{
  "d_model": 192,
  "n_kv_head": 1,
  "head_dim": 64,
  "rope_fraction": 1.0,
  "qk_norm": false,
  "bias": "qkv",
  "init": "normal",
  "optimizer": "soap_variant"
}
Each number is 500 + 40 x the weight over the matrix's rms, rounded and kept within 0 to 999. Layers, rows and columns count from 0. Numbers have three digits each.

# layer 14 attention value, 64x192, rms 0.182, rows 30-63, columns 96-143
549465500458517472517482560466497485509489517451483502479489473476509454559525476497495466504462517561530538492467569489479448510558539504534480
506505475482465605522468518489505499476494520513515499505547464561479520525478534517499453484454559533522506528506480489405515488441515494501503
562512527518438503500523522561502622468468513501545428498413527432457412477586505460535530464495484496609450460421500481502544574517468493476536
444435405426499461501440539480456516468537530456523432540497540486469538508569539477502484456553393490467533483461508480485514495496446492471562
411552546552452546507543462457451455429537505453507437509432517523496500480475493499486545509450457534538428442527459510496476509527508527445510
438508523527426532534526454506477449554450549521448580506493471452481475504569481494479456516509579503469479484552524471505452466487567530513472
483568479513528521536495498480493402484492442478590497510540524497530472472540455498557475469449539436464511511522556552466546482453469476487440
500524555485473484491434490487555503502520468550534459523516467453489494443563555496534472523542514427463468521521529525522547495602443518523489
491464526476554488535500493506483459469570463523523514473555494501493539607516528492546515565491510550535540444538461503565391460420450459498531
437496538510491468487526493521439563553490544528505559483551492498478498449565503517409512547463456527535457510465491485502499448511490564446514
528491471535524461398469533444485511451492502501542403482496529538514458518447497477497536533476506452489542539518453454461446487536517486492570
517411482504485430434511468484504454572464554446506538468458561542517513552443496500477536492529465508560453539543534489485452576570478475466468
542584459497546510479506488485507539536544525544535478488518486499499510509459555511441495545531476549542514512481496517545397484490481490488569
463548507526451509569497504474470594462477483478512597445483514456510544504423493509488498497375513499475452551502497515502436435484502521476510
524499511470523542464459534518530495463514461511481468495597484511497469521502483481567483481463538446513494515515441509515443472496494473533491
488537516469466474510487490630502514445451457479508526496542471494525503513466581436487452511560582514515429564576541564495500572483442433491621
482530498520479520489489464543516528517442506518493494541521505519529455517506502511513446493507513400489450449472507486497481483545496533430526
523513415433466538462476439530568488487491467460449556514521569468483485502505527494530509482490535493555492522459522491445450488578578483538443
526569497529444532441570488525472472548580500427479442515498492442513510487523521526564545531457522473511465547545510571525532502495454404554533
497521539536509541485502519524448473522468502483437426571534518508551501537510461485535540509539427438526529506470586491454501492471439514518532
490550464499585487526513465518484504527466519467491518580536533516478487542551409512519473439465476518465478513490491487519528396502523406535468
521493490521469425460440604472457472441561415529488487513427525458544621563481487512517521541461505536519439482434542484532504508533476488430605
455472481543472558508505512399437507504470419451502393444591527532459497528506472470415511467500440481432464503414563536555575504552511500533568
501478503471431534460502534473504528534474560510578500504459497519444574518508458476538510438558498524457531467487477503574526449531484499485481
408473506445503482506554480505477482521551452531543542467471485439472541482436480492553528518502488497515523573516459460484539509519443447436557
529510488498470489519574553546524515570525416497488503552507556428557474569540487480454445425545505471470526474468542511493473524456509451470439
517511478544450530406482486504539463486432433570449542446451577495504449502481530506476516555496519549551538461541480485482483426530508521479488
505474525542488440470525468494457494489493466518431536500450446479494488482408555505467466558533494562496451483555509528510425550475497452468504
532454457529540446426466503517546503560477460533407514442504449527516521445458445428538492587485533502435543544459494447441507462471486535490481
588475575540483427489556530525456500441472456502516475476557490530585444511571512507448494464531536502548498502534482464479516479498545500383487
459498512550553538498486475514509561470495472478477502525518534470496488466472468520463500504467525536469541497498493511545534473531493503538452
473483507440495509524498418457592518495526489490531574517489517505480431498466547524559545422469542497570462500573493429481445409479430487509511
494497529506495511475497512433451409474447502438505452528479489389552438480469497464533495483511460430501482502527444514547507457499417487468532
515516520392483530423504491476495539510510480441485515496477513540526464420514513472519502537474557520511463486513548508520613517483584606443454
# layer 14 attention output (transposed), 128x192, rms 0.163, rows 30-63,94-127, columns 96-143
520486530497541503506450486444449468529450480526523508494505474491476438550423479519499508529418492567464483504518541462500481580506547523513505
487490495502459441593452487574497517492541462581535482463487495588500530590479565557495473442519458488481445484535492456527474446496433523519509
600499476539462395532493479508482507435551489537496518497412509437423464449539523581582608458469448522512482405488504537539583518474431433484492
465500471495460494505489465501463452487468553491410499565542519540533520438514492509505463492541513512447477416451458516475519491439547535521485
449533468490478553513612483406457494426525515401470462482484466564475528494478510517517509467510447518524545475467556530509499493512427530498463
444537504508526554530571507559519496486539533535534578569456473493504462518543498556486556525518474414485455447544494423477469506519473509549554
441568561483561480492507518519485494416560481519461408521476541470488493483481508525470476485352530442421480511520532508404505476523455462462483
515461583512493490558426493538514436552605503532491487529482493463510504450439494490536470506634514434567400488471541514516456496541420480470483
566469492499544512488440511501546430465492505477557564501534467545437493560555523537514518521484534541482551514478513490531459439445521440550493
432539477557520543519546550530479530542513552487482486520449511520446550507556440461496572561475470518534505488524519476531516497418569501486511
477514546517562553444490496520494530531534492491553466498542520486521545526547518520467445521391474431490391415429527453512492542502481529451516
530523508482508465437472453521516503515426539433597533506448542487531518546494503452598589511477555486577518496538530552523497466541525506501495
569531577492499462508552478483489516534483503463496525428618467518531530625516574519461428494502464544548520522408501465452411493467501447479526
423545447466458509613570531498495541456496542431466552458464510471397511560460453518489525550447483500442525547495497367488498515497533466479546
505564510514504482524469601557539482441496544556458473549483519455470492523505487512393456521505562474453461471501450481567429432510451515538521
588463486508552487458594570527544544483496536499533502526481481409496458511485459532551434500463510468485470560471529509442552427499424449453505
479512459557382514550504487458497556509498465531425517562474526522497422564482522472497506466556490494487505454463481544532468438514460501500530
562550460508468482448549479455530503464482463512491478550492492566491541549464493575494528502491518459467427464495535514487493496533476492525493
540491470585476514479532552522506540513559455540522525504477502496484456487548469521607505503474497490571520556540566457500573517495493471464543
462559474440468557502507594471444499521406524525489470545503559548472439548493477462535533553534495421532518537514530516514540530488518525497492
454492471365501524450553524478488410449539499494461488548546555447478483525524437485497442379469442498530474557488427503497465503461521419466489
516516486589512467427445503525470493465572434444473526494487532431516510505507499490551470565530533547447546535480521554464586488529544527527482
461531494487477500507505460530450529521418514490564479429488582468553541470587479518375457427476562530468484423458473502535492519519583461556464
526496476550521459545545467447453480464512584520554487468448509486480493463474480471517517431531455531474476445510456495494510461455524499501519
530501430518487472539492530536523469498505487459529539501474454549486526527453500538496512432505493468465496558469466513510503548432495434500549
523434531491400423480564491444634517546630408576495496463555467474551546563544493447482487498585554515543454462437480541401478520509527491500415
542509519512578540497499464449556485490495447502464510461555501557565532535431496434420495474540525501437475462543522551512445481496490492475492
519475508542488493536542421500534541473521537504518496513520479517458491479467514522538415553495486542520511519595561483538527487472491417562429
516421487470537471500457550487510482565551507468498532435497532569495489541433442440478469567563480522443415509562509453513499480424421518452521
453526535510421509451494527455502458524504477540512549503520506473543464520500439462487535516440472475537474452576523524554470497518524479509449
513514450551501513451500519480505534558442510467511522566430490506494513477488472544509468514516499563488463517533512595561461466497436489468471
438541501552481472489501548458558477506431464508470470505502475564444475526465541456524574473405530425559443515571389482504517587601409448466565
530542523502554503516517516535528513496520549483432469496565441456516446494550480542566515472463423437484525542463554558573460527485440465532489
491476572473584423489516459508459504508454509408486472471530507520484461449459530418500520481527519474522429440531504467501537539513431545483523
489545532506457531497474504507501522533513532578485493519524524509534510429534530504490537462506528525519542523484505423545490495482497518479533
493504480435546528492490603445499483507528493528532411507467498455471520408458453491473481494481441485458479526480552586478506483536507440502507
441468574495531520511494462473569508500448472578529551485516494571462476506498451475516445492486528546429515518495506524464478509491541503500506
491466473569486510511479490535497536518469478481608498456427483421493487485483502519511438480443540413495499481554606487520456520536506497481578
491475492410500539515476500561532473564508515531497507494544450542527491479540536548454559477530521490511495507524478533535477485474540561500517
546399540511527490496416498425486482514495524526506473512525535450460503527529532516481514440461520517534540520515485482502546508461510526484487
470454518520483522534539553477493555552506531475482533526444531505487525502493435476506452526570468539536468437460482484469512475490485478537522
463585471488513500515532462526496532536499564508460497491494534545476492521499505496558504515466459542499572489500460482450495566477598530470545
508555474557422491556503544469451545504464480490537515521507531477467517473548485443501455468422498509557439513443559503491545554515532527414565
465466475470479491516516404488517492467523552528467454521445466489505507476533561516524489458463509539457554556525545520517528483476507501481465
459449568568469546536547515531475417486441423479500537505497516531462495446512507478543503463512507478499519497595484513443537481497576514525439
499528555551513503504510515482461495498568479544438473496531478455491462493569455478440515445534510474406502517434473491474463527543480467540394
545449474513525530468513510492560515515490508490483475521486518473446518505501549441520532549502496416417492514520488530456540477492459460535490
527492555453516520503449481473532514496461483475506524503486500568526440470550499526522497542514528517502526538488587527536513519502490517426474
495530461521495466534452418398553511406489495520587566477539520459522502464468498512517511508517562532514486503543533524433509492491502534520428
528480482506511443486553453513460463515521487478524533528519574515472493471562528485507575516514523495531527472529457486467501524431589516469525
463535439480491551503507548506538462431520562432514426523526507522484528532533472478458556516577484549456528599497483464489557498472504499448475
467504541541464519546491528488539468524520477493424533529455507526441452433494502483442466464530482453526469466509502530496464450482544453464530
513468516441502478565455466529524472562494560436500465474502523458490522525507530523462500514510554541527441530511502508465495534485488492551487
481516501521505453502576488520513489497598466452499526521567522475487566479566509466465426471479572606501465505486386464486439410443413504522483
541512549520466546474522481578446592479540470484611498513487490535450461504523480453557496569461520475500493513505422531502555472507514560503463
476497536517436524539516485552546477491500480487558506483519450487505526454564546460473526459551502529439590548464469500527470586491517531540507
419464509380573484525509552492519430480546504540402537492443484472472450501513463476500566568492476531582430558525490494456512537512495474482500
492557586515515540556542529469450454483516422485533497541528524492526507545495485452497551480441511512510572466472501500493469466556514493498491
496553543489460554505546541485474501548525499517479505482539491520464447490454506558539456504549536591506480439502582483488498459581494477521449
545511464406541486449485493491495481450512504490524519577470506501475485517457541548498531484443464483624479516484543463471543482496467432470536
474438526446449470442529501531519517518518577518573460496462478524537424493487506529499471501485408517480467578444515462549505485442514561562443
494477510462463490543516457493520451508524424453472484515510510528482524549570504491552541496509461481479490431465460480492507470544565518456457
518533513525509579453531481569498501504531546439550547490510534426573494408566476464523486456502547407481463514532500514477459569459568467460453
516475502421495521534527487495423518495469502453504478510492475548464544498514528601548523501501562459451528497485523545491551535477451543494517
469521477464500416541498532511401477510497500465495496448531487485468480529499497558482575534539484473502420503411539523488520495482616525527540
498434457472505473515533464509533476507529433455496488458464525483439523455421509552485527527531539446458582530437488540504504496463491511492529
490488439521507480508535535502578572472507551460500518521532425526499521538493502510468478541458498525465545495497517551536488534469476561503459
525464526420489509489442567431475478495487553567456515537462518469504476606514551492432489523497411499505468490464532515489440523403559523480496
# layer 14 MLP gate, 384x192, rms 0.131, rows 0-59, columns 96-143
580499552547499542540549529549520504493577459502497537581526502469498471496530490488536506504437545472516509487564487477568553480506508485481514
483564452513532548512437507462468560497491439499468442525474490501516495444523502547545485456449463500510499540479541453473500508524429470503472
552451446469582545498519570501529536481492488500453561513517518537498460490496496533488513448526520476524424488525487511505553534511459485410511
553514554517470492492533468487522570558500465530473506519568461635499465428602599549441530509491505506507492585478541505563500496471510414502500
466482484541441516515512541479554568484524509462477493503466526491481483494538482511509542482555449534498523474491584484472469553550526410500483
564533558503445514439531481483434473421462502511480539565549528510527518537556501496553503575522507509503501462470473489436473573460543513429472
464550493446522521516489466513496549502450534507471462543479453517519522464547539574547435508553502581578550531504453553447579500437524499441497
480501490551438475600522551524479520485403476504560511487544530534562565549512454547470545525517485541484489559527503538534474435458459441497521
450559515535559458488539462476501577531513500407557528519514577525470442537475415535473502532549492530554461532478539431543452463561429491414464
479464523481530481430514529514476493451495516449496525547492491543504525503470528565496519542467475532440417472520591521466457483467518451521437
559554453584508476516467468569594509480534534516509532491578503529451501494495471538445462508513520452572526526496494582541483506508512461459433
517503528528514478528488546430533449497521521431488422518514468551458576506557463497556516470510448561429517506486502486490506536547455509401538
454463514499499459524510425481523508470463534484472463464515508473503576489511559507479521492514486577522485551526489490438566480525510492470479
474485489530446497551437549486549532487513467504544510468570525462475493578468491439486565492488531463502472547476472502483505520528486558468474
512494492513498451491483499440544424521477501516510508524452496475493524461481497491551485494439466439470469484559535505531514514429520423424406
520547539507516488493547513572479520512491544432486403575489459498502564529500562550470537488541482454430534544459499525503580558514477506451472
488519505555453515458502538469546529528515517474492467497517522539466487566548507501468488470525531466442421463511627495453579519484490462452469
495471475517478510492508515547509452483578487505544529501460518480567508558557478493496492521546526554464481481470562515537472626530473538521582
461489536476496515518537500495477514573514486471498415524536454389457447405370501480494499535468514524513545546480538443480496524468473510470468
457516472443531476465475504530512507492512452453485465537435475528525585490545497477474495485475525509478549506461500494617513488461481495485455
520552495467510447514490582512505516485546503462500492463504485493487483529465546435568548516475500513420436478428595576606499515430559546491472
518536571493495479518537495492479467482466490469419473519496502513512368428543465541484534479554434529451439504499475489491512471539464530527468
483513520524502462438514488461570535593399493469541477518421515509493451512484597498510504497478437529509463498541530471496500486443436515511481
505486504432491448483486503493497482536473548556518470540529437469425503551468461606495552504449467523524522497486626510491556536472477521557487
522535482559470457423483544432570516531486537570424428528482472507475441512548478477450523465541471547474487471551523461440505477502520518457456
452573496464434500524544495466544481510501463537516425485512565574540478538531513502430510494515491480527549502492554536469498579481411509493507
429465521486511426469558496522571431454519420502505523480513572483445504527491509537508499463497501525496443487501562444578495533506466502555500
525454478523502509508451516483476498517511539489531430559492532392532526551506478446528516506496489504474551513474497476549557454522495531514583
486545527499417585487545545494576502504474520443510432501488503481451559473538517471459514517504451505511555471522475522523474497470483491451517
539555461514490535444505518518523517488494512479464537487523497528576554510474516537539503495559482449495463450523505548561501517542471480513528
546477471464530535472465473551456411497479468461401477496496540488573519419514567401519426502541506426494485491538539522497509541500414531428481
449504505545576530482568513477538525535521433497476556444507505514444485460592536518542490432497479474589518492525466541512523514524476483526469
520446581471512387484486526509500527505470503468517479438480482455476510447582498474521429512495450584496461486534501470495527524507484445476449
491545531579515486463520523460500549508476491468474464526493428438477423506611540535428505553526560469495494451476556530474439546534455429499506
567526424553503512470484560510537496498505445460512506505538446436470463484499443562447483502476473422464517461526470454515463520475523520520500
462500501535532486547499472472536486559615449518502523462475503545434447519494519469464477507537561475521570454498523551556468419509564501544563
521598480495588481515505502467459514553511553457499509561515528510443519540471614468551570508479480501511503532499498437514515473515457561521479
465532504482535495462505485494587513463521488463482557510473512450481471438458543446509450515458535547494443455495509421567618585548522464518467
490537472595523519543536460477523499454494497516546478520505519513512436521491493396479542499520481546481434527488521464404484561517435510557551
540536531483425508437525465538478556479455456476510533504573619479508530544581490443516566564550446503491500517533490528578499553536502488512548
448486494521485498467462529462533430523527527411491537508489494514523512493503471411527500505552481525516438432554472544480481529432543502421445
505528560460557515538522507485474500484485508498414513547510502488512488422554495519448529512490483452529542496551553483515588489462542487544451
481501573516554477513473586537527451467515540553523575491535444506512538433488481482505430470461452462514484520479536477526522475494535499515463
465563576469525477452523531460547414520533492513582527396471477501450505488539518590478506447553467515550480500492516435533506487503535507476467
441482500474599477450482465511492414546475452453524505564511533528461517570561483482494490476485501500453501510460461570547535495438480531482492
488454454474460494503472559498416477476503525513489494515513526516502474506456557514467488514536545479429512544481518554516461509500478534543536
519467487628468443501499482452578515474485487513524568580498558539513549485507521501521551513620519488545550569512602569483522482563508447546499
501575489458527561537494440541538465485488509530538466459522482488414465536515560482491496518454479518494428489466553449509520527543568485559497
538519452489467559525545455452515554559482472495441513439566536510484511457531490525535480494439512529492509509513481473520532487475435512539524
431574484563419461471569475469439488587468547507503457490501531462449481502512510476478530495482475539487432510450429475504525621490494496470393
560440479493485517485510632461450544520534526450517538479472461458500468517540510496513502433545503458451498528475494520529519540432462504415510
547513476504518553592504510452513494506491500537515510482423464512503541522516474496527514496538537510518499490454484493477518510472547478498472
507429477520544519493471513480482484502499514574472565486484487511536510480491544498443516512436433455434544456549493557520493568546523505541499
577456491492533483514487458531475528503480533532488543474504455554514458533472499493470562453544522491469502491504589437572511425476393416502501
498527500524504521541547526529401563484530475474502522453552557467479516553508450535568545506513428534509471532528609541506452553504536553503418
477477527541512472424518539461552460474515526420505470414529509537472543540492506457498528467501476471573482506460460569572445578585553483465491
427550539470459494469447516521511467576489478482530444503502491436518469517526617534517515450512452488492448494490542494500500486520494524486445
428464524468543471484481573502497487505478466470510534530548542505570542515486534510438493448449456512538520563550511505529475480504426523486492
483505462441529403489536514469495443518548456468524468472512480499468508525516405517508558518510475525500475539521492506501448574439514584526465
471499559577490464469492461564542575433440509506500503525580506449506414502520596449496486551538496529526515479469427471487530484534482620496472
# layer 14 MLP up, 384x192, rms 0.137, rows 0-59, columns 96-143
569502513466530536460433457559482433485518491514517522466500489572539505439523483566497513435509562499532516518522517495455499477480525523533484
507546495491477536607453478491533508478485465596519542563507478502540497429532541509474417540519529601422500464484581535496507512545521558520519
499454509561566501592569520436512497546475528494493523482450492534503494480490545517522526410494502511490551531471446521506468447525447446556484
480510509542528503553533485508463486515526550469443525465574493544486467548579416483413482472530439521555519471481484519492626526536561520523498
516557531468505539560508515478537495541452502537505433443480563603481481504479472554454558506520590534531500505495538515513490535447480415532513
508473535475485549542489577497524525489452493528477520556480510558542506502559493493553536441497457477526469500514544489429500450494506484534545
511482507556478495515457492545500502513465506534490517491490511501467481571495414565519547508518426448537453484585526482477477521577500435486570
490458511454427456539608524627472500436464450577540481427508469516546436443482491566488486524543588517514495522540468508523430515528451496528474
529497548455438542547493458473496512514471442479496515484488474520476542502509490484528433529497462491519504490558507531519456521500546414477526
490509458487498522471480536512527507510465520499471532544478518500512500477492502481498525515521525579449463524504444450474473473441496529477474
450536523531516528421486523544485477479511497504545459455406454488470466478477478525566572436446454530482417516565476426482550461523512549488575
506558457459493515440545467530520512428518480564519513531504526457447428478536481510458462549519527470473475482514474522527491458505558483497472
514504514569400466487435466424428481504453524523523486500457417489446472471473506441491525499484425442502407529419584479542469539499519468501539
468487466504501522491517532522462484497554502540526473478516436507488555495515527528498528485409476501434481500503461555445467544478441552426522
491442458449501484487476439477452508436512491502451454493520468501482446473421534511505465545479492460532472514488496505503553479500456544504441
581516454543493517535473456453495514418446512528449536490575483456484522494501577486439486518496529535560473465512489515493449491608634476499544
507512596517461492454525463532442389542551500472465434564554467511433500463472518477517503564511520540404496457519456468457538505452497451468432
530537542475479587533469541506558473509497501495522411493498498427478464478469486492434484546516515511476506602536536533595480579505522455467549
577476468533514547451484471522498536497553441483494488513505460508521499488515519509547503540503502583533466521534507577555507499498511597443496
497477523542533460500492501426507504542466498551477564420581505533502449539490559379436530508494487590439559401482454515542554492522549520405466
471471495558487516469495490473550470525471525515478472450455466513545515500475523468502397491477401448528574529608406504507509500521413536495511
507430524491539469530440486468537504475526511559522568462546539589489492580609495498513472588497494484539563550505492497476491525454397480534534
554529473464585541538508472522480529511561546540505534516483547496451582493513500573485527426467520478514526471478472505503524472500532480512549
546511497533519556547530582522547505474453488404506534590543476501514472492541478528451551439436491479504560574551526525519504460546507423468462
505557511456517516468517511476532417582544521481515548421505487457481489486505494548446568523437525449519501529497491542524442515479481485522516
537481518549484564503502508512567466477475467424450558504481487532499494561481504465450534477530526526472624499478412454498509541500481524516535
429507512486488511509479491467486501436454464456525485456481552517474501499489547407474553475513585560537583502477518453486469533464468520534460
438495517480457516456510526471531483567466511526510478484544507555540549501421519470416541498500534551539505521524522448466454499514505501557478
494563512484533545491517539522504516593510537508559477492471483508378547449427548515485510520499481460438432520491440457483493532510521502573531
474459470527518464551450552553485457443521508519573548456543471489508463486485505521460473458459463538521403491510488504572528493509435511547492
437481505501473533636397485484485531472497428433446485489561465476573536495480540502475489492485505490512570510468453489508458478563505497446565
560490506521568511523554552470515530473478495535504448501551495527527486509442451523577494524593535447481504522471455552528469545412440450559482
463467503445540520506484500497485514521507514502569489441421537515441540455498476548468478504467513461493507442559502449506514461478478543593487
502523524592566522513544479434550515489513460449531451491525547463499502492493530497510458453488510533463477472466542572552514559491470460520543
481513518464507484523461443453516539516452400471462503486587390537481484555426566487553460398539548514469486451511527550535475521519531561487443
471497487508523508454474451527448497533470568517508523492441545460548505517470460550474591553466499516428481529533531504545482466520517434479483
451503453454545541487464540465443480446514502448532375555510442515543479462484547525468444505485515455515534497524565487453537502480481565407551
488460531489511416480473465550486507476510484563511454513499492462490475568455522387505461485467487506508490455523532517486400527509470547532435
530489586510462428522572497528516505545531455519468540460426491527516484463572575494523542528442459507472530563456458481508521474516475430536536
503495509509465409489530463518488538486450491574484515491489470506478477524457440507493498432471515522513496524529530475509473474517477464451525
510494425513425460526508511522528479460467476567443474462508533435554453564467490520533566447474458495543442465504460474496527481512491533506508
475501515472581469520451499486403483533589471424474485624464494512480436573502436482476574520484542391575521492567474504416552476539570532530439
487518439491548483506518408477557475478433596451501502528495460456464523501516470466493522543524575519508550506469500525487534536538500520536436
493490525523493509358481457500448383473563526537466447546467531447534543524515483470527506482531525546513459525535499541490505514427421535534504
479471528481524431506524539486439460442523483518456445500470541485474495475480528552477559587538531502418448465444495471518504525501434532526475
481543473465505518519450430500472435487539600532594445463508512549485530484427482610493490495531484516516466474497503552487580493475543451478490
522420501477503505465480520529482517409489493567475465418481527455543488480552531508508474539479472471492535478453537451503495498522602473566493
529456481504567491526553544570455442522489517534460471506479458494422557487497548522506538511445494412483500433552546456522486456555477507490489
499488538537487488490516518465443504420414495560473486521502464510518575542500542541489561456594491424519450448495507494521465496543449469491488
486446538370509539576416576489470556442494473569566574530502484543519405514479512510418513503501539504478533482544506535499430475545507476477488
609566477518473415479470451497522504548548557472505510515551463485472495452525491510586530510519525522382475443478510531446577515567535440552481
483482571463565541472493505482447510519491494478505476512483500461490543477464506522501459417525451601507449488453517505513493443502463435489498
558522479489425498508559535510492464560438484538547523477580513464548468476517492490542514510472495485539538526436538462464557414460493471434551
471439511512485507581508559473447489530470543522540494525509515506503574609489524481476530492550506530462530516554509460462514535452503577406422
524449484499519464569451538483506497518527460505537548504452507493504497488511524441492431441448447561542497502550545481403522423457460521534499
510493540434484514561435524584499511500499511560509563451491495496492497484502527428444607477492532462548473453508572483503562420488598502534513
492516483493501466522530458466528524518508548440496544460480497482484520519523496528484512505511492470472504493480550348570496496545506529477575
556521517525519476478485427519490447472470457553497498530443528528454477478471509537525522530534559553470494447503510454550420516589489535441507
460513448472487479546487554460457549573507523509478505511467566523560485545535509454453468553549462521492457480490453539457533473513597505455486
442534387484483586495505545450569513512505512517484486474574471479562440564485544531484513559578442519494586498463484489428495455561479532413510
# layer 14 MLP down (transposed), 384x192, rms 0.146, rows 0-59, columns 96-143
463498508460449556562510521424491465461480481450461511465491554498490486516480378516453538491512510536406575526462540544484473486426567474508468
503460481590431499532573534510610582513463484452559539483529477465538549464519535520530467521506484512496498483524517517471460439494549438555464
518545439455483475404464506491538451445574581509464521471495433490544515550511493534514504491544484415490519585540428556542460476596473549524558
501516490471493560523585453533470484490494463495522528487492488432523450482588469498506529508442433495450448545452486480456502451492613504548509
544427572528475503480581495466474551484542515501505538507517442525489476528536420473528512456471508504502539559513514470526497509485576525493513
565455516433594448468477491479517486458549489506460500446448490474565504484561484562540498540532557439483502441470549475538529517531469476581526
504441532472530478488466492490523459511506461515555520470523412500478485533527529482442467567542496540475468516613453453475464462529417532473434
490463540581507516472554532480534554465544537555515514491527452546461546489502467494491442504484545485502526583487489479518561509488420482506463
541550485545551488435445582426537541474451482481448486508463530503512508491535516486454477638481588550490489495515480424466480506505433425506499
541461485557497516424488492504532495486553531497481553470503530501523487532494478523456484483488484453531535484519440500535570474542490483486506
600513562495517403522500495500526492499446505554450495493451509582502486467499500512531502502452493564454472497490529514450469499526386520496486
517519521461519516504509472542469470496485510457508493496465531471529466519548514518441576427472549462528487469483504487437587425597496495561521
469523573516419498505547505482526470481507551469515517497490527515496493495472458474477478561436515507581459469490564545581505516541481475479497
505500524438563496459560469577501467460487512481496484464514466465544541448516501542469425517575466476505530482535490545475543488471512472593405
535557515530518511513504488542496518543537535441521463520410521492536501540507477533524437462504515556453530440545482496557565503497538486534484
447512462564541516505507520443549441534494537482575496511538499512531488502588470518534498476465528611509502490509581521388516519475484500534517
558471461487590542572484551483517528512496579443490558486524485482413488495522497544482549463524497487501554484471531468475458441544425556464532
509418542444471486437466447515514490553508474459512528464488539513505538548499499470559527498538548548495586538486425560520428520479507529490507
494540622495458560440511493442534519475492515482514473504547471510458524497446480551401560522524485523493497500497457497548496476538464463445516
528478472462543543543581501515513493482562480469542525478465450563469562447495432521443506533512458573528555511537421560524593510459495503510565
447548481461528478530453486500530501533460474517503554510484530551616530449504536469534495562562528556580489502546538605495405555478460508505452
505501567457505481514524481559521556534576517433556522513509541460483341413534541515557553507414483596485417569483511492570479447487467514450448
499446522473522507426548449439489492526429521477510517473480544471422435504463534506463426449498527522507444518589562469489494485483478515503483
530526507497577496474532480527471574449600482489514477497478487494535504499519537578480499488507455516504468480533511475503456547526588508433472
526526491473467474475448535504545507542477477506526507478506492490560457487517503520543574437470526479509480514514505414571437488502488490466504
494514493462584488495472489460493503443459495528451485418489537498451500533551439551483454525507419491505447413478512490516467513467468501532526
487494520495488529494510534488535470525540479497403568544453526519478481523500455485525447446437459523481458399465563430557527550491502447489534
535491485497555507479511468478475491573596502493421504478430496448444547532465480569540457464531497576464532557519582496478549514559440485531543
482505517562536509522494595524436524490520445546509515535542499498535506437495478454528538575471501481521486433539480585517495492496478560488520
505546497486500539469561498564475424467582528504506515489511480567471480509480499459517424573578543502538504506516478467527551515483478466393550
528484458454495435433508463482522522485513478535559560477534536492457405429493514504499472484572467494424427472494499501468479368427525501533520
478504538548566522521502483453522495529512528533483538441522500452487562585463460563516418426524463507451534481457536516442471435539481472562509
522513521541458517485611518545492503431498515532492516553474441543520493515506479456497478458582409507466542516455558489516467570482480497497451
535487467478550504472548507470474574505465502509485442559554509539520461572505458520490509477533463473566495525434566491513569546469539554537477
442489478494546512505513477469496524483559568500540515496515541469538485504487513534431487489469449490480517534563521485496496501504502474540545
473559473532552527497540426557525492488492498524548484519602466487539539472467478462487434489504529495489562474564495479520527476506500446554539
542503497526509515443551507535451529483622522449556502541423511504457496502499473480512493490481518489556543458558506562462481494471552538519550
494523460524587467563529472469504530574480461428488539469506486550543510443572495464568472534418455521557495526555475510579555531500482430498503
461496560550528532529474585481587518477524500495397543494564540513512493521488437479597554439468536494481513577489458502502480525511482457434446
523529558506474471492559503474498511483532517475452494417464474456461474517501486495471441556533513485514470435472489509494447402446538468529469
499548557490548515552424549477524514519485544473536481506497539457444519439521543547481523509525513487466547479503530514548514531560525470500485
509489466574457532464456485513418414520493532534508537508526459484533472466462540538513455523554584444572470530513509547573475519520534558530519
438497436475610437532533471455594479510520495461600476444479513476449494449520510443501479566489517515502503450553487466515437534441471517578486
479478459531486504467582505470434439521537504560473512599509465485489555486473528513562457580473459478495502519508500512487495546585529458502507
529503520489441513525492479541481531501545479463518533520551540517494449474481546521478469452530474561512443492493559448497439505482455468528478
566546439456536574434523446555469420463478470512522452513482534587518493499479510484467411488426527481493459482584493472569433465541470541542513
407495486428505552469503514543419515473444513528511504456444561536501452528507527444518504445440537518460429527462443401520452546477443576476517
522451524482542510505455473514512473496516462496525523521554534541474401496485427484543485451515473475487515543558549496469489491516392498461427
550530509487474497521505471445465474553484509463554481515516570499475480573521494484527482430542490481498503445515451477589482505475546498496539
482438481468508505516472494555517498544518402495457518500450523416434536530527509500535541516519495457518424498539465476476446376469511525550500
442454507509499521453477540582508514513544525498452513472549485452497513485524536522461518508492491505472515473451490461480460538510442536520472
508495460458525512587471527495525475486533503549569521494505490528562487435557535509508521502516494509490474514481477504471489454444504481461482
549505512520452519479534480514483541490572497472525521511559547473503457455555528560542489517560547493507498490398551454540484489455537417518450
495489447499523479533450487500597481572579457519474479533504515474501498512511504505542476507507547498633534450456480470518508484464517580539443
455522469457480507546402525441492423536443524469467394421477497471525497513456553497534517479479576492518481464528445400465569508544611479503492
477489405444523569495484502491452525485484561492447516502539466564468449495491485468517461478510460476512411540500490496532497568477452482495492
533549539477425533458446501550513443501495529488482491474466536532517496471522524531495505456552508464480457461481491544458495482477477470484507
509416544501512485514496536413481471518501443474468504458555606499519426445518555475480469501505513547417420528488558492476580480484496480456471
496524499499526473549451547511506463480556475460551492441481532485479476469495489491591452383483504503492464541522481532473495551506536462498564
503492492512578501505502514599496537554413472484461461466514480463553477505526500477486490548546567473495524517440500499538499449485426538549489